Weights of a small GPT-style language model, trained from scratch on English Wikipedia.
Size: 17 layers, width 224, 4 heads of 64 (2 for keys and values), MLP 896 squared ReLU, 10.7M parameters.
Architecture: RMSNorm before each block, rotary positions, no biases in attention or MLP, embeddings untied during training, normalized queries and keys, some layers without attention, capped logits.
Training: a variant of Muon for these matrices, 159M tokens, 5438 steps.
Each number is 128 + 24 x the weight over its row's rms, rounded and kept within 0 to 255. Layers, rows and columns count from 0. Numbers have three digits each. The size before them is the row's rms in percent of the matrix's.

# layer 10 attention query, 256x224, rms 0.126, rows 172-191,235-255, columns 192-223
087:089123111168105129116134109167123135154122130130132109089147117099153124114125091118124133142138
088:105139153132109106147083119101189137138119117140104108136123158150128096175128160116101139113086
091:115107115154120133123087105132137116120161167116128130131118196124098145119120104153151185105127
116:148104109113144124141072149128122105110155115116153151117074166114139142133120109126139111106066
094:100103162116114164090118137119140168145124109101104154081119140162102086136093099108103082135118
097:117115110143140119109150161121119122119100172114109106127141168099158098141116138129142114129092
091:071136163120130166135119179118121126170160122127164117152108146128168140177100125142114173132090
103:160168156127110168112110100130149142105160131156155117159142166139106104112118154082122132119110
085:121091096136122136168122114137143108142106109120072126105136178110096119101141135122133130127153
088:128114144131129121122130088108108126132167156132134162116088087090108148115118122118129150114112
080:089146135105116126142121114139144078053115135172131139094146133118144083125149142113154105130105
091:138088117104105110110150112148126114158115123060074130123115151132132127153133146138093161086093
098:163135128144128125143160174109106097137149150110122121127128123122133128152147118119125107094151
089:126166164108118136141152141113170166151090105142108127154123099152152145139124134113153081163080
090:160145114104096158143154134141125151125111103104116103085076126048095131116126160137116105127126
096:127141093153121121178043120095120142121142118124121147120172130113110140132173140120119122126137
096:090128114163143139133130116090103128091082151164122123143122112077136134142109117148109113113137
103:127145121122124115140123136115153101117118148140103139135093096131129112142113178108180154100133
086:120114150116140192129177079110103126150120155079095113120122134126069158152114095135097158133094
098:130167131119128144171129155135088075110092138120092129095155145111116080125091169131126095109164
104:156148104123109134127087138125108132127123101144104105138128136134137120132099157143116131132113
112:115118150097106088127161140120111098143134102150136137133137093092147112108183114061165170093160
114:162132188149137130152134120128147150172153166145090151125128144145110137098114094102152146137159
106:141156079097129154114132169121140098065122144134129071095147142120140086123119120128118092139140
095:101156151123136117108147076155117174109160116166147126128151102132154132140134111123145131116116
102:117121151158136081147120153144149149167173112105102144118109192123103123133103097097138118102113
098:111088095115107102128181093152105171139121173155113108104169076091156100149164139092134147132122
103:156133154140075152110127141085145119111151121137178141113120136141132125140144130118080141117141
100:141113193156120146162090134166154125134122179140112138122142119119130131116138138097127110160120
107:111163147126117114129199192102074126135096115109089130101119129129112084123100107123126134082145
124:144100116154137133136150116126103160160154128143123134142088128106130135164071103189149171091153
106:146108159100128136168103133122151101115119137123179133121125160138157104118143166113107131144105
098:077119133188119165125124096148126107140140148085133143119102114091143132138091120135116115137118
117:141154100135157132129152093125145125150124120123137128145096167182088137150100096086108161129147
100:152103106157116123149145119129152115177141137108140119170166129132117134084073127141125142153135
104:139116131165125131146142120093101119129153123164131135146101131127139127097122120129128152156127
117:146143119133112114115109054092125114132114115121145164151128152138141116145124095089174120101155
113:120209125091121153109153096139090103117128144162102148098124177144178139154156142120132130129132
113:131137155115116121103117117146107176156100137081164164115092127109115098147137169141119117131081
107:157141121092133117131125109136113115148105154145144113109106129088091157136162078142112136087116
094:120152130121122147141114110113079155077107113109157119109105160131136135133135119126157159096103
# layer 10 attention key, 128x224, rms 0.121, rows 107-127, columns 192-223
093:138126122149082116132108152127142034157131159095153132127140084128126124169100129125128129107181
097:133110135096124133096095095103113144155116108103124149113146102135106136104177145168164153137157
102:124150153099105150098149112146100133154113085098138152124142114151164097096158109166095111118098
097:124149106164077147177105116136126093104133130117111100111120123149137158133095106138118157130078
106:136138100155157128154151170125103155096131128118162112092159136118116118134126102130120114141162
145:130126157119098145132179117118079137108139094081143109143116137161145113097106143103092160117133
100:142147118128107098132108107134123104126180122123123124147159121173121113142134140182113146150153
098:123120149163169139109171110137157114134149119109100100118130091122084177140133118151157149113126
097:130149120115142142159129133106092083167098119102113099122108117163122144149148105136117137153168
090:055170146127134097174120130153135087130184119129122145137119075097116129123101084120122111135108
097:132126135126113141108119156140137088131115117096165131146139090141139114148153145150121094086117
079:150105080138127081151093135101115095143155139118145113141088165124140122127129127089156147085125
097:113156100152103137121105106131128107101115117130156135123174102134133125130095136113114129155148
115:129124112106116140100127158120161101099138106112142084106061107137149111139137147166145109141087
093:141130127093115135082136129145139150118166165131144136127136139102162161131159127148119090116085
096:125143109147143139118151145112091072134148166124109154108184116138128119093120173082155154159154
100:120070119156124120091119137068090115172077092097133148127151092146144146113114075128135201108100
101:126137113144084114146078137114109122163140112109137094138142100138114108105198114150134100107133
108:138132182116104170161114159126122148132124133122153160149184128173151103154138176127116105132091
090:092128136135125092126111158146149161128116118123102161102123140103079133108151148110134148180129
090:123182133148102134098126124142140143101154173155157086150139151140158128110163140114197115085125
# layer 10 attention value, 128x224, rms 0.153, rows 64-70, columns 192-223
095:077129109142125126082127124130134146137138115137125112090148143135142106097124183119098156172107
100:120124098123120152094076148163125145146108153119130131130112151154113129095109150083146133152134
107:156142125075076114143122103135151129149158109112106108123102151122151096132113090118145125151109
112:097104146150139138128153088158163122134117120086132162150115133124114112188170159175118088098119
102:074173135128114156132151119158107120128136164090137115127170161102143138161161128121145155099126
114:110130159104138158110152147142151066139140081113175119074140181136151112141122109125107150163127
098:148141123149106072089143091086107121113185123131162129148128125096198089164104110100117100103132
# layer 10 attention output (transposed), 256x224, rms 0.138, rows 128-134,192-198, columns 192-223
101:129111155137131145112096131118133160127130124138140100123136138155111106106139156130140129140120
106:118135120128102128108118160127110145153141129114102124127161121135141127123105124144125151144147
109:144108146089170089147103109166075110128161140135151136123120138136137124093108123118144106101107
121:119128147117139128103116123155141147135102153160125145169102128145078151152107106130160076172072
105:149166120146155138157106146091101145095101097126127114133145140095123143135137113151138157085134
116:100117094112182156135131176119127137135139115076144158131146149121131134118109103089107131123104
102:153110111146115096114157112142157125135161141118146185110116109131154135125089135102108114087160
099:145142092118131141157124113135148115141151109120105168130104145124127114168121103100135117127126
098:144103106168133119131137111068146127112085137182146155141125125142118095158116122124101121113116
103:134111141175112115111132155093155161083141138148126142119159126151093119159119104113086125168151
102:148127092128126099129083155118109084098146132148117145137150157120186123131151141110097165067142
099:107123174093148133104127099134090125143130105116143145132103096135125105132142150127145094144130
107:130108114128078089114136116144095138132124161134124106133135102117102123161159144163151119080137
096:115124137110138170161121152109115122087118102129157056132146100137086137112160098130154119148079